config.toml
vocab_size = 8192
rope_fraction = 1.0
attn_scale = 0.157
tie_embeddings = false
init_std_o = 0.0
optimizer = "adam_atan2"
beta1 = 0.9
schedule = "wsd"
decay_fraction = 0.835
batch_tokens = [32768, 65536]
train_tokens = 345000000
Each number is 500 + 50 x the weight over its row's rms, rounded and kept within 0 to 999. Layers, rows and columns count from 0. Numbers have three digits each. The size before them is the row's rms in percent of the matrix's.

# layer 4 MLP down (transposed), 1024x256, rms 0.0919, rows 702-756, columns 128-255
093:537488467460536470596534527488495450482536549461482569458563445524509583479487497469445437552455486539512504575588526568458504551571588603503558502547427539542482496482516531557548521476502566497597537444535611444416412479441453457504429418536487458464489549496555547503597447558476461442461439577478553520489461489588477508449507593507548479502457574515374497556561452456542612471538
096:501496453550449480494502497349506565488424466444473462396484453542500508541543532442493422534500474397382551566509514575466537547470477454582531387412515470435461448547508557493429442451494571488519485577553585497376556452445614380558561419495572384542460510491487494477477435550482471504454572490468487551497570471439510497555486454478494527430484516490545441405496351565545472440455
092:402550404638513455434483504462511486515505460517525545503495427534530448485444456600538427524523536459536555457448523492625559537468513554522585497492537438559493515466481476575473575510445478445571521493464538488475557506502557525594401420579485459574549515484448482495511442521533420580481530450565452426573460511504505527381521518483487472545476516521492479443519504432509522586426
105:546411541420477580551418616508586529467494568495478553502458510601504558518431454445458614516516405452564507473486504515541571532488547512459573418534462518482500553494603491552493460394531511436470470487488430459478457484437664479508477565484539493565514485421451476596524513560516494476568613523372433550471464450620474543470475445419474519503543465448462475417511496513581510544518
084:518498564493427423465459501484559485548457446476515490488547604481403523443443454428549485449542551562474460516488523455455455520521486456492464486504494508447578471477433504491442563533493540320520507501579520568534527543486573499519451332456493479406461553525544495468443562507570525452365541479552481531474461385472488482544519419615570441540441538528452498546531402497512416567545
101:445542403457577453384479513429578492551473484520547462418484578482476577471471567440542502397502467418458465498467602567504503525482509512481471454522493477503519495456460468549454469485494459588530465437489387520524534565459545611564505508599552489484535517458385456466491468537396533552530433557543468453491531486482466482444494612402506519456541450421495502530502466434468509423486
107:566464472506460520545494459500513468460506489602508473464568553462398564443456575538531472548554457414558508456515502477485484526562539535417468518468539537389596555581561481514580466497560545486509446343442419503399495523429521499533495541526472505558492499546570491489487441480471515454524519465406461515443506370552541483567475512492485449483537512573566476553542503462504512493460
105:410428472358456485508519562407506532496462569516525565534498583472481538371529562523503492538568521454548496511592519450502583488479483476531457502446472544440428483459416538513481501443488463517492509542432538515462564588443477488436495488455561439509458549503497496462433525557533408465436461544515486524477465488551506439532528544527489530472503457510453507501492447423468607559453
093:452506505527482481492355530479493560453401589474538438491572554438455500487484563584418427494509547496483579514511499483504478497526549421477438485498430447581472586523428459468465534474489433458524397465534465500466448568506595428592510459548541483547477532520597526421464530495512504485470529601473493473517450504528509452533441518491579502467519505424464442556516481556508503488531
104:488463450544471545557519528515573549494542389506608566511460433531468581574469505478457510559474492554389498597539449420532451467493522468533570541508486493485456460593476542461534499469518379539475446501585503589535476486411522446518466564562496544446504568469521518464509609516597537470511433466499446418519403524536457538470539493525569516463435562451453491579575577553588550446518
104:429494479527522483494528575468559501474368520587411520480502562417522546571490550541489456503572484482512431410583556559378521450461539538570446419468455417522574488524438439569474509502507507461592473463489590535539511584544547525471402385549536505459516513510458463500505612490461415607538487592501508546569579477433605486475485417471437476499574501513453518497430471487483388553545
103:473466498549472492514452477491525476558456478469486520490482427505524503491475448557517485532524529487557546502572479454530464414514496480546549467514510400559555450411592467550473468461598487474515541520499491532456572484503463511492509554475471527480470521501583589438389496615548520575496435453559538535469511500544454509489527463454475455483552456476537574509519518509555472605432
099:552448469382404513444462521510446556508460514535472424507515551412484578597504524607449458513609479504488594476583580476434455571528560511580445525584523543512452487537491459513566513460457499479455454461500395593498591496447439504507474470486433478510552488464518432517472549485474506522534544458469448426436499480617527530545595496514589477510566438634417509581525538544522552485448
100:472518438437402394455594478514525550553514444463562492531417466478581506426464486595531573415457557451513477546499573495501429435492450498593523472539433499463556407471509573477510464473522477369521459507525516480445474460433548523460491424552504512480447567553506551451538540449510464523484573486510587497476406505517446556486557552415584587483490558444431509486564443531503556493481
101:454424535530520555497524547588507545550518498467446427440558501472488510465465531470546532475602604567537553510470438549448497522526459441536568482447518579421482483476605530429527477415548456478611518390461546466438515537532460465566464424486447416530527545524447469454544453555547483486487493459524515520488462397503463434471534451588426482501504513449496528544471452513454547475431
106:403455472448599514540502491482481471441529497522484502501453541532494581549600477493547522527449525421568433583590462535579492494530557502577468454504568434528502515524525443457471509484571527500414564518560521530546507454511614420522481536561554514472479449498507553521517434574384520509601548600519492526465515497457476533522438469463496530557432589539454496579470510566485465515454
103:487466568557535492456468526495427516455540560489518565546461516548488484535479543467430549482486510531482503482515522463467591453581554489568474504491503475564574549450533465541481465543519454493422509421485482512507474505558425530534567392496502557570577612663527420495468550487487427506510466532417558495542524433474549561494636465382598529535519547534447511536559458504448427452456
099:436570554503516435555491472490503394459535435489505532534449599469396460482486456448514506613543466586485459504436612474526446360503479567465478424428474450516513507477439470524506534455500567507472479461519413558411571403513494450466517456516427536418530475543588560485513453538498561536403464418470441511493530520512528535521452565491507454453477568591498552524481454557485402507569
103:519579467470495406481513538400491481480541503561563533483505466514421449412430463470494598531523534494577453558503520476545492487580551535565510461470510421380537502527397470496496460460516477524520406441543593500504558524576495520504478563494548515567472445525456559452535495471444455510512501514509413421486552511556485587512537479482547564539412459534479392602450497487566538406491
096:471568437505526508553483477495543491520564537466489444473503447600552458445517462444523454538490571436533440499467498496473552414522526467450473519403526435519497520432482553485479585495600459497488532483552376503453468563474533601483506533610461451492438486481599456406531430535497470543447459384458518492425519557529479502584484483540458482505451533547491485526505464468573434470510
091:560406436513513481531568505497409449461500542532451536485456523555534493546516475521527533512499480489541557610434597497500595485540539572495508626540406463512615507529438538528470462549453422551525403394531513499507492490490464422442448449453438550565437582515474397499509547444516557487618472495533534397479452537559534500542520545471561522571525511577538479467490465406492501444438
093:478479501480489514436516571465574547474482425515549562460463588531534463601412446558544528495562453472546546542500530516470455380562565494480494449430493535425535596487474486479522469539558501464537518518517526490518562513539510538474579476502463545411433528501477447547537500521575517463583445575442502511422571460372399495498507429541433546490508528355556451515528524534519534436532
108:473455455549501478497517554430455464415556542428543470552460570565553463473485574492517525552531493500455527457492477526476467564443583514436460563416463506568421500556460506524564534531394465441488442420521554487455527557490568536527499456575637519479511531582521442519557436522483521571498486487481506615502449500625468399535553517551552412510509546492473591493461514568587507445496
105:545442551526531468477505514473535520539490488522551464535508563456546611435398431565447500584570429482428500511484501455545502430518474482586531398506503445557519499474505545568376537617428455443471465547496580546513517471524489434523495482424552490508505393466421355450478500505463488504546519489466409506482482518522602590603462562483479519471550515456583605450504554479553468509542
089:474528543551447498567470504476431380474645471506545597460450556478461549543504616439488550555543459554477485565517487464486525453506549413557476392492428484507475447487426530411428626600528521521455432469549477550566514569552547502450480513560569481453444564485533451607484543460472536533524444555399593517508528520519533554499465496553468491550496587507541533549442489527493339577477
103:472525478479427590482545564480498477521412592382460493576485477559476500415528518598556463518541465525450412550552528517359487521473438468595411495525501438459473530660505516560443509416486498463543437548481437447547436564503455413490554495505504586479484526513521455490419592520519512473536495520468447480484554618525478510514574446476558488551579552536430564545440494474553425482467
104:548508514515536536477448542465468545427482514496553453455535511466543490589485559553460441451465485503490557524441457561426520479492471534522554503510470446466444505434349515471507492560451514510525506466579523533400520544497578396546489527567506513545469567566478527513498510487383510490521474565512527572563505504469507491532495455536500540444459541525601498492513556614536446530521
103:532415618547563487526472572394509443480504433405465492483432449463457559551519450494568522469573485470454539454501477451479446596486563550535493460503549490517531542525524551566532591487525594476509537494477513550555463426495491426545542504521528519440523510453443527542490532454511569579509514611564539461537411537463551546489580443490522480422543460449462555442502568470442608589527
107:456527513449513473513500538471503521505469524439508500510472602444546473553510456588556482484570561409479517505561519397499488591487516497440560498518491551477475503534449456501507584477526531479411510451499446459521431494511429574449476485527572446542415536522374516566447559598608459496480533423491453538440373501478577472468536535440420435488414473418454506555492468520560461435497
098:423428461425443498482474533457499478457538477475488489532505460470481558512437414463437474516544556408394538521526488470376494541446491462598562507544502514521455467496491458596506454522430539435473430437482608445489482500541553464459470521434503498541486558612555441480549471520524485507518470472493460450489540430546453448540481501537447552558497522564521492484516445524494506518541
111:537433515457518513499498513461494468492493486394498535498520467485436520459476533419454431529471550600505537519514504505510584488443528509512585522522490472508409569490575427483497443561560357495499472498465525490557539552446537479514475609656565536486542511424538570434555461573468480474495523486383511397463470485534532419517536462496602411528551468494423530518590465507451485534499
103:409499522554513561422523409524576563468601494446450515530515499474461547453538548492456577458448445533524478458515579497433551532602469507532469515559460465544474531507496555526452501399529394473469504508514499446503570567514595475393447489493497417602414488552431426516538519479533439577434491538529512451488494385455579409490517557458509429439539587542511395563414438541485450525488
103:476430567433549467485576509481445513548498464452495400478549509484507538495504454482466358520537630484476512521525598506500495463435515559472533532394487587597556532425571450416484476567528510528511601560474449545457561525529491533557573509505431514474545459488461551409450470447556442543584511593394564486463529516524449529484552505506527452547491399459476533463482497432502557542406
101:519448523494446533487563529507485490512512510434583514549454428527514524465454563505516593527530447542449454501477496519478558516505512508491459564562529499479506549455557447445470569484494513499526549474506492474475509473569529580579509531419570492517490533505551584467468468483439449451596525527424431504549510464511494550389460361478498503430496532508519441548443500557565460488543
098:495560419427461473509522498417498444510470447504522521444558429526515568516439557562485461495540473534448453555581536418574584492456475537415498506552456430450531541425464519542467559439470447475506604524557613576581564580513481426503576453441543523482481478432483469538472498570510469665524503565507486554498486496521457501510492490559576563453609550525522478433510469433489447489522
103:559510484446594565432613486413381479527431519440544568464508441477520478547512448487412491481506479471505391555491488493598460510493483458506500425519421491510511524440512554538528580517474399555536511515516532555612448460527507425530608438463525527536512463499523495518509449417591494584484451480451557495568502541527432426420444505513539555587476533512501405497516388517532526572498
095:601456610493556410520500542507519488453521442499500478444499511484425523537482397576496459520513597463529489490419569438445483514510495386506575501596472557391452471428591482422543534534534517492542522453558406560486624545544516457537499460477503495429473544491485442550579550437533439523581490513499545459535516490479455517521490506495515483491448491470535446467511519556550442472605
093:509528621551491446478478432467539403539570493562619503553515439519529475553491496464521480493447532479572511539475510527490508587474439458489490342519480485478524514518466467552443527552462540531507468521501457498399422479402531565500457536488470536473384551566568544431530504505523459456499439434535428452466498586537468517496506496563464353473520434419515543555488448552484409498506
103:494476589483497487552493550514505458507522469499607459412473513524489501475514512489552511485450484417460602530476493449539562512504514472499499457475429536506575572501471576561536476565523518534485448611529444438433594487585401471545566485472520411511353499506497476436438587465496468555496639540510436451504554400518545452521571483546475473456474521526526536420433429515493468468435
112:514470591534527562527509535461468587510442457478482477568422462489545506448562477458577525451479471544480559490442557546517480476371506449510484455480455484566487531469481544541469549500433497452473377475519524549462459546547599523596488540462414518455497458538572455511492534425478472516498504531435512512474495499461531536538564513505558519582513496484431478552436468481435448516498
103:541545472673535571496440493510528570422480487441495537475494544465461512500560551553556499535515504528517558544551502550486568501479508530448534539435544535533522630483414444487542542534571454491511495444496517545521504539637511500419577483512524462497572537495564487549549498408504497467499554468595378532472527504512572515519508492491388492498511550575491441505593517434507436584516
106:572516506501503518526434504481503551572427477528518554581507526540563602556466449521484486525551430492489437605469444420555597496487493460500543370514589347469570464493484566557433468439563501506543482548579566542446584448590539479533445538529586492553537516413415409508399509578435510453534547456479472508451468417457494623501543555477513496433542473562459529509494532510490557524484
120:495562580472494448504423541548513399482507525502471421572425512517415572550476598490421480472447514590498409519513516477503507503521444500526447422515571524502489431501365523537563515430541408494501542516568617567558522480595444484410491460574509481494490464420532541443511518481465583496542439441491510548514449448421536488459521490463551470571446517463485501415534532497508488505575
106:495503504525444500465558475583600453430422449545485415453484501468506458510457534496384559499493479576520458464435590553543573477515436469530438552461467465536574398503475571525490451584480570457475423499488512450448476487422508544581550518483559472561452554538459617468540536554504537576410411559419510402484532549519477414484548478476565400554561510471611520570472494522498467475419
108:496512435485486508458454486448508499442574442547608461479608500533436622482529535526531457453525519475511445582491503444476530444445571551486480520505637563503486443465449452510434520476502519494458551468447529539564484686506437510574505476450563578492584411557461425478480596495470486458553542559552492412434533501461474494474423520578561485474437445542413431486504431506546535467473
097:469572456486404535458513478595539529591592497513352461546521433550474481465577529452613583486494580462473518531463410511482500537526547442378467506471499501555486498450540499519539486544494520683547534473530576523448551513501492495526487466487471511521430518507463530494427476452529441471511454548461475461565552385464537430555539531456488461441458494499517517584458478563512389551429
101:464559507537590502498510489460528565543508602502491509532475495442499439512530455547497542432447423512435560531461465585497518441436562430531532468554462485560576563495449467495537581436549531535501466604581505427454490542456475532529596507533494468474449592446598633422514512490493425527475523457468464540572468574509454488535457544528569538534527445444530454567487404533575463476501
111:560481426475406514395465491442469505435503470579569418453549502503506495466493423569505508568499508459572472494513537586515469498456400522469454451510616471493533426621470544529539438497497459425529534399604488548501502509468497510460418540486466505464468551562578464473451461435508499547532486539447474444482496511483559523453602481507511593512468477425361479478610445625504421475533
099:517518576574473492488442573483515568478567510599413493540468501490543514526472477487519577444535470489481480454442552557442498520435454432422474538439482608483509535580582558511456573500506550525492481544453508439463501525558461571461475548539452405606477534514525595522456522509588523490429428450525416512530475512539492456494561514497618470522461498599463452519510466391483579417484
105:380488543564424482493391532534490606439592511544539538523488476477500533451456535500502434559501562527560466501548475421501476479497592514520524520596489531468591494504482487532548530481485472486585452502537453452494513433496465517521451556497522569561536472521468528457511479551411452538534530531450456548404507495489500532556540487518413459439497423515400485461443534489512552568566
101:444543476494509497408508479439527556570492495508519589635506566505492569468420498508486451574433531470528426464488481476584523456545614537472480479529564554522463554511544557501474555464467469503429571470500473560518592509478528426470539367460595453519595448470515478509521547486542519563420550386452419511480427430560521523529538531520522518483492539558486521516479391490575530508496
105:430457543517388488547430595569486516600441486413487557416502469538479547485528506575457457493534593426526516546528503458535568518465385449467516491519612482447452507502397497493554584438528468525466479450492462533560527513519532485435496564533556458525474473485434547545431525482514494421537432406527529446501515475514453457508561489541545464498512567450522488557460494449508583504588
098:518553478466478492512484581436442549479512522495437624544511521525561460553569485525438530418445433432546492474507530481473479492464539508516484538485545557584524612486503525504523462530565451517493528482453466572545467590527480551533494555531451419420498535529504507514540495434528450517485586541397593468530568521560433521588597418396438548560443566407509489415540544564557553647542
094:419523493491445444529523537548573460516479555506380570421542476487529460558593465505523516531505639516410517460570550489412472478552540494514609535515536542573481494525519524500523451380524489424459551494538437492530523500547441454450571420522517534469477520347433460458543485551531523530523568516576454424478500408477475468503502497447475523549504528402474509534473515508402449508491
105:541516545508483515513481485511461409504568527414509550518435486514498494479532442436514536584533601528537533592437443577525486541505482419460465436553515462503551505577530494575617527515451494445502578512455454509489404507415453552450490449505481574556584483473535521478499411546519518513464514558413565457549497528524618520495479470547378545534456464509424642563574515483552444570518
# layer 4 MLP up, 1024x256, rms 0.103, rows 703-756, columns 128-255
096:565364502515591421499476449530540443422414500516485474473481438496523545473456439559478331540448546470510554499500469588430424518513410433574552457444486639519520459580505476548530544528429438520457500427555576425487497453439470590539626587550557578439497455451496495605506471486475428450487470544460533509506525517448511515517372527514511617502487459434537535469554541520472476498468
092:466443555568459510523486501504479569526529447428554485531495528511534484497445553537489458445537492539491534466523494527495492639422509536455514508427401468444403538514570399452574532561593463526474536465475597514511432448468458492551561574524437487476451480460563521489374522549471523488523479461435490472465536508509533426521510457564502536553547437506468495435467503487466507387532
106:424576567539443499503561410505404492444498396515506368538599492473519437482519470541397408536466511626453508548539546552534392488468464458520563513561526469568479538528517524477553502400471451643441508412454458465459545380532459553486487516502541483469547490439526526606496464474455436553584510539563490475442435516521497385394491434476480599611489519582506521486541568458473440381512
058:501506466519555509473447460614458567550544487491529462498547457524553509414568517491425519531518498520428589536562462525503435499509484517488532491530389528592496489548556432498544487461517512483520609457500527516483542463481389512455593500472543510454508420408495525513438430545505474469564376563454520380528552580414478411514449430562463516491523488485448563461572625475553474404579
098:441572488442570582440476450546542511479488447556456418560595503497554474486553530470422447510449549494426490441531503492520414545431429432460499470525351471545520508494480544439490637526516523498462538503599452493542505467517506510447580525412529460453576474496510539484562409537417499509578510608509484483568553488503454547482445438497371452467550500459473548591438549440563504537507
107:423554506548471568547497523578457507482497478435579495485543501483477392539487502492447456547469513476487544482481513532491489503461456510478540558394547538586511425602564528559420526357429441539454486575495477527550489432542535481485569538473504434523536446494524579520351492528448502547494513468630522477448529619437453446470470541578501535550498464467534562527556503450572534403533
109:505413439533480432476532485459517457561496461555533431424520447477554491413462474535414553462562510531565501573496525602482463473452499536501514546567397484571515530504525551547565497532466474472525590464438464461564502512470492488518518483440585464519586462478486512634489473535510489502485518538434604412510501486378392580447508460517331549501497408488462562492548508395557533479561
095:487416501522567604475501506535386499586496523452474501456558468520576533490500424532518474545563592553502498500486518553584464543472381608486526417459518496469515483473579461457556446445530480487516517554508524484638578458397498549499557417523529534485472552487515544462388479437512477538464534503515542367518448513523484406528381560548524537503568552484505500488588540515431482541479
105:499476496556455485362548451468465554577464543528491502570576536508553470508469502502498513570461422460447480550512445506515537598528422465559524492430424442532437573547458527522500476465487434576475525573546603587556406441516454408472559583490547393501445507452520432529549477468530454465554462531453360509592474521438468394435507403518479497528528484469477495487533576527537451560624
105:505576405547471525484509526546474511441502448504579529506592511448519445357502468575509505516500481458515508478571495555459495602516466530476515458520533553409505518611565464485451514438509496518532448452476437540621499529606476494528504538497443523465538471569440441586464377586525505478495413579535471379531519614474535477411411436511461490634512485493485497511530565485524551490446
106:461540563503477479467434326501505466449563500501548466519538379425527517489519465509458559416447378471482482448502487434582408462528514567586529469475468526485410600580584416411580462493451523532503512519528398438457539426528413509489474542526474459428566504495525505570474372516541448473465521535517490440474540550468416501477459510561388537579487594533573465482430534425553533494517
098:508498548454549444456541508486492524481543498520456419428523459497545567555596458462545428518426453437553585482557480613538501560429522501446504480532531508474556408478472515513523460503537517486504545515530565503540544466539466497556493472526463389485515550522528553496391489513436439563534500501586575442583521500404525462488444414573533422463536452554415498450575512479544437568488
098:460526525549522531436564614533501588463547462466537461485533511451519452517539534466459525515442489583472451485560479503437413435474466504488609475452453422427398492593470444486483414492470445556520451511423521495527499459547481498484457542506494519496480507477545430527457461456520486495464367602507474486534524637552473506524495461583420505584513447422456528463497517430560489528597
102:477476495466643507464494506531426453480435331503539531456537464474503476492454530537535371405501499499553544497595546522589483413458453495489569474513474497598458557605468459575560523461432433492536511515595535482561502494516489461508486485586577454486528574372454489580568447527449525581565502512484437452607518489467489466502425451521451575567489504547528557539603537461526496392479
106:506477476499440515501560497501548558566520500524485442551556510473446570501504541457487407503444551453429557405459552513460455502507386523534487597473427482590392498488495541482557547479492494538469588444539433567513430407513487554537457660573463412496532477457434501624509466485405495527523474538563489485527504538509503417459472470507589466545575386566451538470515505467481504436485
104:482529585527526517487426524589423567505445349555499445577523426495532527363485496508541483503578544467531545617584490543476517531565549498568528542365491529455490466600551498532488455489469519502508565466526445536541563490409455464538509572588520536426518436545512406632387348562526455544504461573447509521505523462519543525464420529526530433565538534510490499568605572532545577457494
098:452394575515571531491579469490507559528420539429458500552478495479442468474481463432567518448404527438509465456540579512593522468463405518388541529542501444583474483467486471472517555484483521433545457478516494499551464483588491470496562475488459443407624504461511539550519467570467448480531446585512466512521505510460501471488548491588407525568550459502438516511508497463644511549524
102:442503447498416438452480439498506519513482557391500531534503423406511595396542491492537472565503485584459483495544533480498418466550454495597593547435574593518557541492536496585494464553438499560564464499470473491494425470512476447483533544541558517384521551534452475584426446607432409585477447577510480482523567511514505454477469554514500546477508501459434547468506569518636452448413
098:602433513559516581488595486501501514446476445435467489470500455532540504404546505488490522488465450519523518516483391510456484563431490476601519519408428593527513561536569395520450468542586456484494497519591492512621462377554439563478542395531469508472512518468532493533496464508419526567553437508470505502551451526509475475522449567513491525537453427501491482375488523476591365446566
090:393520551490484519465531460605496546501524544495535394542575491455472443537538540559434496397450587479434566456442423535387393529517474423519516524390461477536420487452578450463570525488491543514493580511535452455481574477567480450439573569538507555461457532473475534501422461504472440521515447494418512509505522533406450487509492525554494451621517365458494534539404541416560462459518
095:498572417448504509452510423597490528532527531542519458471544502482516582552576540504506503524496464446447576492525587579515464439435407563439579528471524473582390564493573554507539569443494552432528549516522557449516505459548421509505473512501436426529526497442427491644506439544454347570487486481519484485517528526488448490456526462515474576504498427532531556488505493492507564433482
111:371333525543525521511509430499374488471498484473567360461502490464552478527535521482427402465519568531561517571430504439507496489461424489528528573535494540620410534511494469438567524539462461497555481474513471580553476463503485595533533514484575455480610440482551471580554458469434480544503471540444509443542552554456451496433449494626473478509615424537506486510633593565585520465542
108:549461606522493505517453438513471510497440417522570492577452479563566346461439455540529452442545512550484460472529448558600413482540461496478442513463465484476557522541555452576574500479459503446498513541557584440501480499502465500450509513492541478501547442480334545634472441490496502533517407556553403482505542631471486509506487543587487476585576452585475512435498505473535494462495
082:451496405557528523509581562490432514590498544422465437509521563524508394452626480451575543605472537560516568455582515558528437465486523497508579471502503431496458480532469501434485430447439476545416561402501449534429507517571499535479570487478540498402553430405451506580501491521456456546528440568513511529539425548472459436566476476594504473598443522477495561515412530528515521540489
100:452494472574506477480520504505445439475486427497497571564571523520581496397594463561518471541548580521520468460486554518508463504526446541525520453572389582554535580556565487498482472520401551527500447588534533547570433472516369548466584590509501580448540424479521487562424451566528490466534465531484539433506505505455462421483494461554453485507606547496403470484488552411578474492494
102:488489447489547463395454452514432444486478444471560511495461503472608561510488412518443453458520551569497449492489498453578443439583419520497486443534499496535519540473505431550592473467489505499499422465543475488579478477494421481501560541554439503436495498545453384492472448510505506491525419533578516454489542557438546412524458387697418597491510475509522535468536560508564501480451
101:551518432591504544503484489597424530498541441578494521598533508500511525456452525487501422494510505547522407529480624443488478525436482489628544562522506509509455503653489476500423500476431517525579613438551535425454575459511455602472430530495479497517437416457402477502507416487530494478559505537574489526464508550478539489452499431504495551515544475451415508462528526512534576528490
106:360495476495468547523570554569433492477519478500522486544503501496495453433500482590563452543450576373501526532571530510452505555466483633537486463466496524587519516469576472481414555498466569483444567528560465468482523492471451563562547486546521474493534544537543421441480429406508565591534540508550440508554458531496545492485429521524473508585486481549513562456550482573491404405410
096:463444592489501527487470466528517555400439467489475484446466518520503508540489431484407537446489464519542510571516495485507444513559415477484536425521552557486432462513511431625478412496503511560528464580479557533540543473568435543520549600459526558465467550533413386498461497574449435497503482609520470553553488556435508485488509485540499567537528434477537554510458542441520491497408
112:441527500515568511394634434470358477527558460459479486574512512536485462496542597559441405552529550501583505577549524593570439491451474435488543471515444498512511517558479525556426444533481542520572592482457574498458493512510452438558526511507588535434559467587406544570538407540410494427511381506595512364522534533440446411475528432540476534465554458622474540534570537553491589526553
103:558553628501514517506523452529546537476517526560491559547498401513563474507524453555451457442474505577501565495542504549536453493549556599557548573501550502401475430487477451569479524510512531543468590464460516490562494476530456564488579510455522551514564461530547513476537472638533497491507487545578550495681518550411590537394454534554471518518476572487451506493469479561544544496464
101:532444539509436459501499516546467498554562486563544405469474498508485505507495518541459362529526520448529499580473520574572360488485447471523531585550405567540525511499572566494418397506531509550593518461479492454463493447537508480526587426460539463446623408493529552624487464561518472442520463586483577512539485504440503517465522474570507445472450498541512467553469538550525541551537
100:517490540503463566455428558566496473428442489548482491480536496553489506466634440528548487540440472449548561554498555448574440543559461492608465595486557438466494540565461518487510501423390549565484512433571518546468432469451446550535515554512536457478510468498560489587523472493510516480540449580425531403655453551408549428471425465511484485535458487463451503521486580565516483487585
097:527521584429526553452598486526429497464382481581456522523586463478513474453570550550467417438396516435554630435512456532539494502498405475569560612461529482522501411482514440484367521427504566497492600540476548489520498537554499452494465598490592481448564515553457553513546443488466436522520475599490550484575487574446428479467470485504518459493534463513521496438441540572401506547534
100:537495520504522431481541426552456509482422471495502512478629404568563526475468538579452435495569419507437466540537494452499402553442474478439476570536487452580451488493521455491568462420470582568598469522439544468524535471486441528505541488528637402505501393534542491558526429464457496551550504478577511500555547504487445543294486444530540579478474496487512539452401563532491571499486
092:440499522526503519493462470505536540459485483510470459570602585570509444515520437493486503439535483573508490511559468523603491523576464552528524477559493445542478486585584551456576541436520543498441548429502436453519562398530477572608423511589523451503462461477490487567553500551502433556480415542496466449575535483463435432446517471530479551507464552536477484466590514454534466413558
092:522391574593474470479529515522550509516486532385475508564492409479489525504609524578457449578560561403478506485472494542544439541612438483517550566504370561566515520518498525508580535476457478469509446565581470467503464495486443510415535468523586534489484427520459445559492498486507526534539400519521594400515462570538544515519474479578466491470545516551416413467523554535455487504525
103:503529469443522513423563423538459608468472518511483419557488557531510488428504489505401493499435508561498546480544409425473496508465411536544501477475378470492438545512521394494486481406459497538424511439505502464439564454477486549556503552599493443491578474522458567494450468474479506469495432559595529316508489524472500458482463490539487509444606551529463537431548492421570522483593
109:589467591427520577546410426511499502484434517510559433501562523477518460458507608450462529518494517435607465530529559474517458505491425524569525630455439594521453560547533408409488505537507535514494532506512524451552463495490496535501502486476512389351582433523512515589489402479482498445539437581563539497539551488404441440415439475502462486478515508533461453498541526559587455551549
101:530537511567504493458502508544442546434466479570557534468528472509630526425478456584444480499540510472538466552468541492592411491584357526578442494474543541518459559538534495585548511513447473586591527461504472467527523491583501373468469527433543486412587486528525506498577478507526545575503457544552523454510454608447515471542415518541534446572472521474489515503472528581611466469542
109:505564565516486519430453532487403495546515447447512460554543507531547561494575542528552482486463586527591548452574411491529556440556466568538542461473468534466501440533520413421579503413512433575512526516455587528511429506530421575497635509506482467478534508525534519508555507444522442518495396540554373448481532530491459436526456499589468545576619519546428565439541563416566438481571
122:573582486547515587409504498587427512481509511478536572505474547499533513514496472489493404529496470492535451482563458506573449405463447654420530484441515403502480502578540465526566511495497593480454546521502536567539409400450457463424496508444598445486531529540509508505528477529472499531529468515411537420587544512462473417487492507533449499509433540482489500488593578444516555480576
104:425498568508576478511502402617503521552483457460491449548435517475451374527517553509462502460638549467475532431527432500571492421433469511536554443461475547540469473552548474539540518463592427533512535509549456415566489509583454473453627525519527515437456505514420563513561420495581535531489506532478571487479529505469477494501440498548424541517504448457537575506569519427528515435472
106:516517468497498564448546434575457556607505502471446501469531497582516561491463569518462529470511605476461463596385543526495466472520464468498441534402498522583476599491547514477555518449417512479462568601565546451507456378484493596474518560461531497466526425430541443638414512528560473572548489515483528498587559564512404453481519524485563525611403486561444491448411499508543605496545
092:469435572485551435443503533537515453524440490550493480525560490515563512551489547471491494406488466430467600525525512445520529489520484525523530524559446465558493587620444422553550492426533427555554483508529486537561427466562500467456447458556552495445465460506511450558437502489508504498589442625427485499533537498451491486491349537513408498493486564454516599565566551481495490470502
098:480556549497483514488455421556453444501467497491511421519586567471489472516493447559385468504523467447469516507540490468457434609471499498536439557545479483524385478593563531600548520465454626498435554457509530448526585489470406602442466557577586392451563440518458453514492454498450523503508505578518499515547428525463556526452487531493458457496446538512523441427562519516543485429538
114:455556518502567542488488489575430477522473404531592527466571434512523444528607505449563425490503485454519541530559427502523406544441487570504473407425551518458508486617552455568487423486442559530559455438583507527484509471421500452456544533464506527440499477411507583591485453502478453568533456653436517447540553497436462439492440469515502518540464585488538526486490605566561459478533
100:506486494529446461440539503535445491623504473483505439445466521459521465437517504536511475508512454542478457605515516497614473437503476536552533616491557545474486426510472441468508551415530441454448470497509457456531641481510469535524456481557485406448549431529548406505467412518507467501514454508468556418513475468580544484463394448566521524532512462559524474478519531439486488530474
106:433566540506470554494487429470435447491548477450435499628590458536562514461561501474526483527532542442408538480612530460527467440495507464534515513504443479521553535520541518545533501414491521559472600441549584469443453510588471584538582511490509408462563542447499544482506529550483446520489356516550450509505525514472540483511500512540402464494553519535513451469503512547564544473576
105:576404476498469504430537395475517566511476443521542427569519460599509406446503487507495396504535578516478480523562520474690454505514500508473485472495455491569507398533526431528600478466480430439491530465548546439575404487556445475516511515430539522459490469494461500535437448539543503509477430566521514495551467546439523410546493496597503556502541448545510577417662534507620446491534
104:459429554486436473505546516466438570550401466449520467444565493528555484503521536505538436548476487480517471527493402428496433528491534502464427533520398566528355540492498453525605538494557547505522587426526624406473523475459490483446467469531571500475558397483447433570482418577494526533513484551486470512574542464491357460488506445464482494577489499543543513459434518410576480546446
103:452443556474477505478505514490537483453529590520572470552582504576456410419471525507537480483502665504449461585499493600478378490494484579529486517460458560593481553478611461458574528529500461606456534503532451600497544514473414560447530535619467486497492508406438539594415487478446498424504472536513572525525523496468430501486497527538522538466549460561530632432589547495449476426481
092:432497519600534507474468491510439435507450494495493588526464483483551568546557352474420409486488501568474499462521481465523439444491510509464570412523484516620433568557460477552575482534509407504458490595536483478530486483441483520478542480485513490456573406435515506508452455548497471561585476528491438479575471500484599495472515538510490610517529449508445601420486549580530460541522
105:515447477451552482411481414502387479472502411458593500503534583480489443498500537535452383446544500502521528590623443459531455424504430460450467423486592487521368532550532456458554506583518511564491500473551464520479519498573516449462501477525522499469584493484468431568510527511505456550564443527441546424517517502423458596474552401505515565521523485475516569530595544488523503501534